python train.py --num_hidden_layers=13 --head_dim=64 --positions="rope" --qk_norm=true --parallel_block=false --init="normal" --init_std_down=0.00922 --learning_rate=0.0174 --weight_decay=0.018 --lr_head=0.00972 --train_tokens=140100000
Each number is 128 + 24 x the weight over its row's rms, rounded and kept within 0 to 255. Layers, rows and columns count from 0. Numbers have three digits each. The size before them is the row's rms in percent of the matrix's.

# down: layer 10 MLP down (transposed), 320x128, rms 0.288, rows 104-134, columns 0-63
# gate: layer 10 MLP gate, 320x128, rms 0.292, rows 105-135, columns 0-63
# up: layer 10 MLP up, 320x128, rms 0.283, rows 105-135, columns 0-63
down104 095:116122109099160110128134118132150126156145159136095106126163105143094089177111109109133138114116161170154168104163133159115096129138140130092154121154141096174141066116097115135151108129111132
gate105 089:097090103153137103118094145106153169129098125141129153116123111098140132136157138104116099113108140155115119119128187132143127157129117098121155168141119134133126123111115151136125112184157101
up105 091:121164087091198174109137146098093099108123111116122138111082155146134125153142153148088120120143096094098150126144108125140168133149109121158149113095146130137096105143120105140116109113161130
down105 092:091138118127109156088097151151138115126178147145139128124167116106155149104123163120117120166137122091099105084166112142139131076087157173125084126087123101105137165116102109111139139157141124
gate106 105:132146111142130102118143094095124161096149140097116116090125140138107128115093127086137131114126097138117129112133122137137097191176130111089129115108153139092086118083166129143115127152113117
up106 098:137121132116116103097097123060087131111182146116128119134157136133117113140156120115080167077121151137150085147136151111154117148112156107192150134128137093170161117130142152125130100146103113
down106 096:106125124115133138142101114102141164118150150109102148141104103129144149182124163110076147082126097143108091136149129126109157149180139135096113162122174098116110114124109172142131132122132143
gate107 100:067108144117096121099131068139120132129090166150132094109139187110135134127150127128129137178164126131106113134144147044158155124170137166144184130115129100122131121106173153103154120104121120
up107 100:127131097150154149090142134095124156088188118158124115187116143071115138107194138132109137121100186099129106141105162124116136116115158143173121132184134118138117132166134108139101118104146131
down107 103:127114114171154129145162144123149124147083144134154166115146196111186113095124114136129166136141086115156107112152091136124150123174123120136166155169135123106163147119169079116129126127114133
gate108 103:116171100085143139122141113162130136103124100150114116111102110088150136169167117160123119155136120092135108133103138093138106116119149133152150151122128102144111169168122094120126124118128130
up108 102:134125111135136137133161130173117123151109100133087188124144110125125090182130133113164153132110091095114126092109113183160134116131187123132154132130132124177148099137144102118122131128118163
down108 099:147170127167149112149115131150145159150085099127105119119120139144087076095116110125128155134105128112128119110098110181136098103119102165146109108125120164140107131088116181157124094123101148
gate109 101:108133103121146104124052144120114096106114163095146137155146152177089122173138152147112113150163126137136149119126147130128117105157134148104144121092152097114146146132102147116122130091146154
up109 105:143111144145126094135131103140151183140060096101126123107146117131136109139152115141115155117136077113142098136142111137105069096176175144113115165153152120137140149113110129154130117094083098
down109 103:118172115128116124116131101078148120124093131141095154118139113149107128147130108156117142148169142099109096097114151106155164125078134132180141078093150115141108144116150064102168142177147137
gate110 098:138121071093137135151154110134139133140153103137148148159143113111148141152149156069136119131132113154128119136109165119100160128132125137091103122173115179156088129136121138144134115128139056
up110 101:164132160124140138116098198137149167105101144147107117117120135171139140129149120150171130186120125126112149122140130178108105165131119138139087146128125131115121093082113107106128141152117134
down110 102:111141134161119161120129159137079164099112136146111118116126135149113114163173117107148100105174143103134121109111109116148168106123079095151165123129147122150110127106156123125150113144135132
gate111 105:118114081116113152136158136114169150125126159148107135103137157168129115185148122124147125140106098114131109143112158106148128079091104153127145112116130107100134155179103162067110131138109112
up111 113:129130136070101127172154140146107131156086125116123152141099154147121116133094169099095168138138149143127120098168132157151098185107150163119088121109120154160133150130102112141134110136150109
down111 114:093130158154113141113134112148157114113082159139122161068120168155148141150142159080086146096124161124184171153130111124085090100127140140122105093127155133155121125124137111079136149133158121
gate112 101:102142120156124098111074111179108142094143160127123151175108158133110160152111159109122109150131133115139160134133137131144155143114107170143110131098128125141092151141139126170138147138092093
up112 101:149107079127140151112111116091157113123127123117141133126129161131148126143107154110140124143113162152097132121164208174093131132103123146119113109125165145153117111127126088105122151111129148
down112 105:107115117161121128111141096129137161152108115124125150132159166094174129141156144141118131110145103161140127078131127149138107145164148102097121134107149117116092165079126107142133165112142121
gate113 102:110113092156127157113159102091106126140104087111086159099109146142101147077160130107147118118106105136146140072121150107103125148123141100149129144162125117129152144129130141122122123196099096
up113 105:121109161107170127160115139140170154101072131115085156140116126141190084103139128142125124134133135104126180167099106127101117127128190116070150124115086110155137124132131101109124128117124146
down113 107:126109103093181135146101118119133116119144115121117117153101079120118122134175103140139113135096130148143133129086129146112144112113103111161169142132117131111138117107129094149173166192105141
gate114 102:140073132120162141113151129139093120155119133133124140088095174164069173128106143120129105122118110085159107120105135099134089127138094115144136113098117140098120122129142183138105129108140130
up114 107:177139084083128148107153135138148160129138119187169091098149152085148131118139158149168125126153079114117144147170123131153125145158131158166081150125123098159172132126154091119110099140140119
down114 098:091103094108127088133131143136135132146084117121075179159110172092151116107123147150125135151103137148102112139148136109088119124116126107189127163094106114140118130120119104131136117099140142
gate115 101:115111119163131159086083128136160119096131148119135114176144171107148138153186181143121127142161133166131141101148135113114122131120120134139127153103133129116108133141125102117094131098092121
up115 104:168117127123100156132118130143102132131153159101132135127070123154124140133105135120084083140130133096084108145151110145110137110164125128110134104103163163149106115125130110128149183137157136
down115 105:152129141171137130105169131102099123139117093115137082131164133091100118117146131131141154145165113179143144162107119141135119142130147154116132148140076183105092141107072155114144094145112130
gate116 097:145147099166115120135136143157148148114135074160162111112128146139111173166138136152129137144140123118152112125132172100134120116114098105187140120104146130116114111133100124168157079105130144
up116 099:084130112134104141159104153135129121108140118112110107120152119152101118155132096153167117082140128134111128126125108130139145130156181169133141094115106150123098134120118137142124116130166123
down116 104:103170132104122088107119091108174106119151103139158107113134127137184091124101136123130167126143067126136127146159149135115130137131115139134136129148141131146151157148113079143129118145155112
gate117 104:068128099136108128152090133148117098131151131145092106113110091124149092138147156153130126148109135140202121109135135134121090094127122146086152098093086135087159124126083104159102118130156163
up117 103:138128165146119115115112153142123106180190182136128091154130108099145136115104150165096116125176150131094118172144134146133130137115106157130144105156146104127146099158135149165151123084150137
down117 096:099113132109102077109100120099127079135107154115144138152152124134090148133111155120116150115084077128147138110144143141139098132116112119188148164119107138051126098155153153106169128114122134
gate118 107:154090120145155122114100138135099118141138080109125145104147116115139129095103191126161139153162191160168168148135150108080105158139129103148120096128117121097093112150100108159110091117133174
up118 117:151179129144101110100153169131150142145153100107142099123152147127107123131121113143138156149143143103142111125126093132132127137119145079095130107139147104095159130154130147133127090128104172
down118 110:119144140108141106080137104117127129106135128121143123121110135101124148121112091141104131091163129101140140121109091184134105110115135071106163167095112113126177149133155125129180103104117136
gate119 100:159137108157145131134117131104119116139119135155136101123113087145114160125088134110143119150150126153120095121121088107158119151083122116170121125111144135139087180168157082120118146098118121
up119 093:116096134153130165116139149115094118080110157144153106088113129113113129156159132122120133072080109128141139074105166123139152110112093145173161112126118115091157123163158167144138107122116116
down119 099:131093117077138142142168146152108159130111130113171137099102163097108134107138119123111130097131157137141116160085115160126101102122128147103149177157124092164159104128127162158127110146132145
gate120 095:141137118104116096145151140161116141150146124090136146094144161105141129106164121138147145117092117168152142081125112150185161123135103118106106163130126078150096160127180102127099124096160126
up120 098:137108114101131147181094105138100062102131129125120158135122110162155149149132142102122087098120181108179135179168139146150115168112137123106106122136138147165141152124140141079130109151117151
down120 097:111122134131123104140134096109143120152111146115105160137128173167138200103151111133153100165085137133119098102172115103108135094150151100135108127120107142162126098146122120134085123151172133
gate121 104:146128088154114117146136117115161101126134137131165134197137115144135145140128174153117104095088133092171178134142161110093145164154109119159138124112104142126117104138109109139140059105136142
up121 109:105124107167123126163117151138131122118166117111151121132157135163066128104138158104111132155111127121143126104103121111106121141137087114144146145136132106097104116157105101089107110095172118
down121 109:115128142106120121112112116170134107138178074099128131156136107154171150106109119172110089117089134106121161089129186111181123144160104138050122102134114143126128112093108168149112125126147129
gate122 093:127152129135138144110125134107138137130150153180104119086069088136151111124066107128108104111115107091115132155130137133082172097112119136116159138090140120096082126115146137098132089087115102
up122 099:093103161130103088149108127134116093115108154135127150109121136130140118164134131132153156158116110168122143103108089077116145110140119163106177151147106160165115131133191127050137120132158100
down122 097:106155114143099150122135181118143113140173117135106146116108130143134070086151105130156140108136124132160098103134133111153078146111128166123094103117091127104146087154108136153093146131137121
gate123 114:105092087131140153125109166147117122177108131117090118144116159109143113147096126159100100124132089084135126084123128113107153151104113130116116082140101129153164116150128148117104154133071125
up123 107:160158140147118114091107079161122077153104105138096128116142171146096108119112150138128168110145106165132114123099145150130107120122153136148146102089113175117102085164137159158147083142164143
down123 103:134118141112146103100085105118123129109149117116122109110113102106161105111152141144148094152116103130098087089121097090128122138132078166132131151139142118129152086119111115133108103150098178
gate124 097:142108125154110103097150120121121153088138153094151140121105100146149157151117094108128117075117103166155074089140129120157072159111114085139151128135137091110094161139139146174140124113117114
up124 098:137124131170141133107116176142125137141178123133157113085119110113153119114123108102152130119185142121145139133165074112098150151161106145115129128144112097074121147087143102146138130135102161
down124 101:118178127159150115162117123106116106125097165112106155132103109119112140122142131134123141124139147153128155057146166123143160129136132116121150119093132108136081147138144112145117145141127101
gate125 106:136152151112123147152131141181134108126094168146088121110132107113129115152110114141122075075075141223130157138096092127156123164131112156126164133132152106100136128129134147122089135143126104
up125 100:105130099196086155138107128103145125147149095082147100132120172163159127123108164087119105144131099130121176138131114153117148138093156140120094112127157136123131139138122132139152132109140106
down125 102:110118137144124103111130151119172111115087107108100130121164148156180128163170190104101096123108114145117118123128164121141154149160178106148148151146117128073122126139156130096166123129108145
gate126 107:095156105095102069154123153134105127142092140128159164159105114105107138159165105124105117147117111157123134132125109086140093176111113162084134098148112097108113158164129099111117120156125120
up126 097:097112091142099142110117177101141123149113156118143129146164117142161087141109150121110141141147126130093165116098119133173122138135159113128085176134162122087092125106169117125143115110124143
down126 102:097132125166058135149117081124125164164105121156085129132105105164139126135118110152116143141139100103126132142110157136137136147112126130149105139145167112133140147102154139132105083084176101
gate127 104:115126167130117100113130145114169123072127164101131112090079175171148173109177182128131104136088152125130120166110148157097174136150108138134136141113114221103130085141122143114140140156104115
up127 104:132145142098148128098143130072164118113151114187146137155077165125121146143121107116081135134143108126122131141124135152125126118130101124114115111114188088131136125145128104114133138136106112
down127 107:149152152147135123140148137104128148127148134146116096153106088141163141119089117127125098129086122135121086177100149151142079135108091158159113161138124089122125125140122136106156152120152076
gate128 093:104136151136149125138110108113076122133103072138130146137122118145139160119098117144148136126165097099121126116122119094153099131129140148137175099163126157141122084125152123143098085135158141
up128 093:100154163135154122175112155134079118122106131147066150147126130131160134135115097077143124144141120130186143143119158134105116107145148103111143091106152115113116106120103136114143114120119155
down128 096:134105145133142104124118078167139151109161154150142098155149135100085090145135148127136120103124122169170122110132134103125086129156076119140147164112124120120099161129160091137150136140165080
gate129 098:135147126159164149113178110177101126167126098133106139115122119123146131136091158096123126161158095119141112119130135122163107155117124161146140167149146147154166091142106123127121047126090112
up129 098:138167114161116154133124142169156140127092136147143135094118156166166127138160162116108130115100095079133139100122174118124106144104128145104150167117166135130127137162139121117092132173152133
down129 096:151138120175142136138086139136171141109147130149121046191119115112120121099108095135153106112142130133163130093143142115139111132118132157081111100139108116133143154120150129146146124143112103
gate130 101:110121132112105132111145134138135125087136141114118123149117176109172165147132142119132096148126116095126103140122154152126172176128113132122151154108063119075140142122148122113119111164144093
up130 100:123113164092177107115141159154159144088111119134097109113120116150092129120166080168103087103149111141148107097133138147120156129152073138171111146140126110163122107138098143142120117150161102
down130 098:139125184102171175137119114169127109140135074135140075136136151122089173141124170137133069126108111100119133107110077129108099129104104181152115147127087136100125152104130170157149117158149130
gate131 100:168120125134145167097145173081151133170196133153124149107117140139189085148159135151170130134128135093077120085088137148138117113137123112138144102133140143118122102107164150103174097145144144
up131 089:067116151136122116097145129126118098108113151132072115126131118112108126111116116165146148125111096169152118136129125117124128163127115107152121153181126114142133132143146108104140124179128125
down131 093:100125132152139114139111126121163149144127083117084130105115116095206119156124128133130131136148108166102175124118148133134140157155134158137151123085143110156133128129133127141139117108142117
gate132 105:120088152082104083144136142135157088144099143115127152159096118126103149106120150114162104140148145147116098075079126109127136145113170160109131068128188094103157128136145101119110123161151126
up132 097:097087152121144132135124106152126120134135134137137115142168118103108128129096130108134152123119155082130103127099089112126128137136138178113140123144111078145138117125147104140155144118157071
down132 102:138089162142131067091092154204122137150146129127125105151101099147107117129113134108154149134146118121131134108156186126142132122139099131149146128097184118118167136099126136093124151121144169
gate133 104:158115083140115114130136139136156115175194133148115123124124129126119113115129127128130126139132129157111182121123174108166168145122174131166117113132114102134151090130135128110153103119110126
up133 101:101120098149103142126159107137119150113144130144150160146159131158084191197121165151113161135136103120156128130161109146069135113146129101107145159136121115168112164187139155141131111127136150
down133 097:124112163071147136142134146115155116129134127120113147118146115111141249094139096133107119124162157148115140108150131138131135136159106129098144131105109128123111105141089140145109131137133151
gate134 101:133113117135086095121125111141135095123125162137115145109122108126060128110137086144140155141149138171123117124121130110088140153142139116117115109126101131137141122131153115162126085138079137
up134 100:085108090090136123109164128102147148117144171169141123150133079130107145134116149107156104142151176080119108098108137112129114133112091151161179120146131102119097141133155097114106152133141159
down134 101:108109150142120112142140136194092124110092170147118101081096140091123137138110085131081074167120100123146145124101114139150153154107107127105152100144123145154140174109102110172098150107152138
gate135 098:122125127117100114119115095166092087140157128104113084121081141120137140143114105116162124125148152173133146138133111108119139113133128123180128099111098110124117124116129142171119135174141117
up135 097:159122152135153093133153139121116140133149079120086125090153131089151175120136110090169135141115127135116154095126087111126107152126143133113120139154132061102153121160126144128157129144171085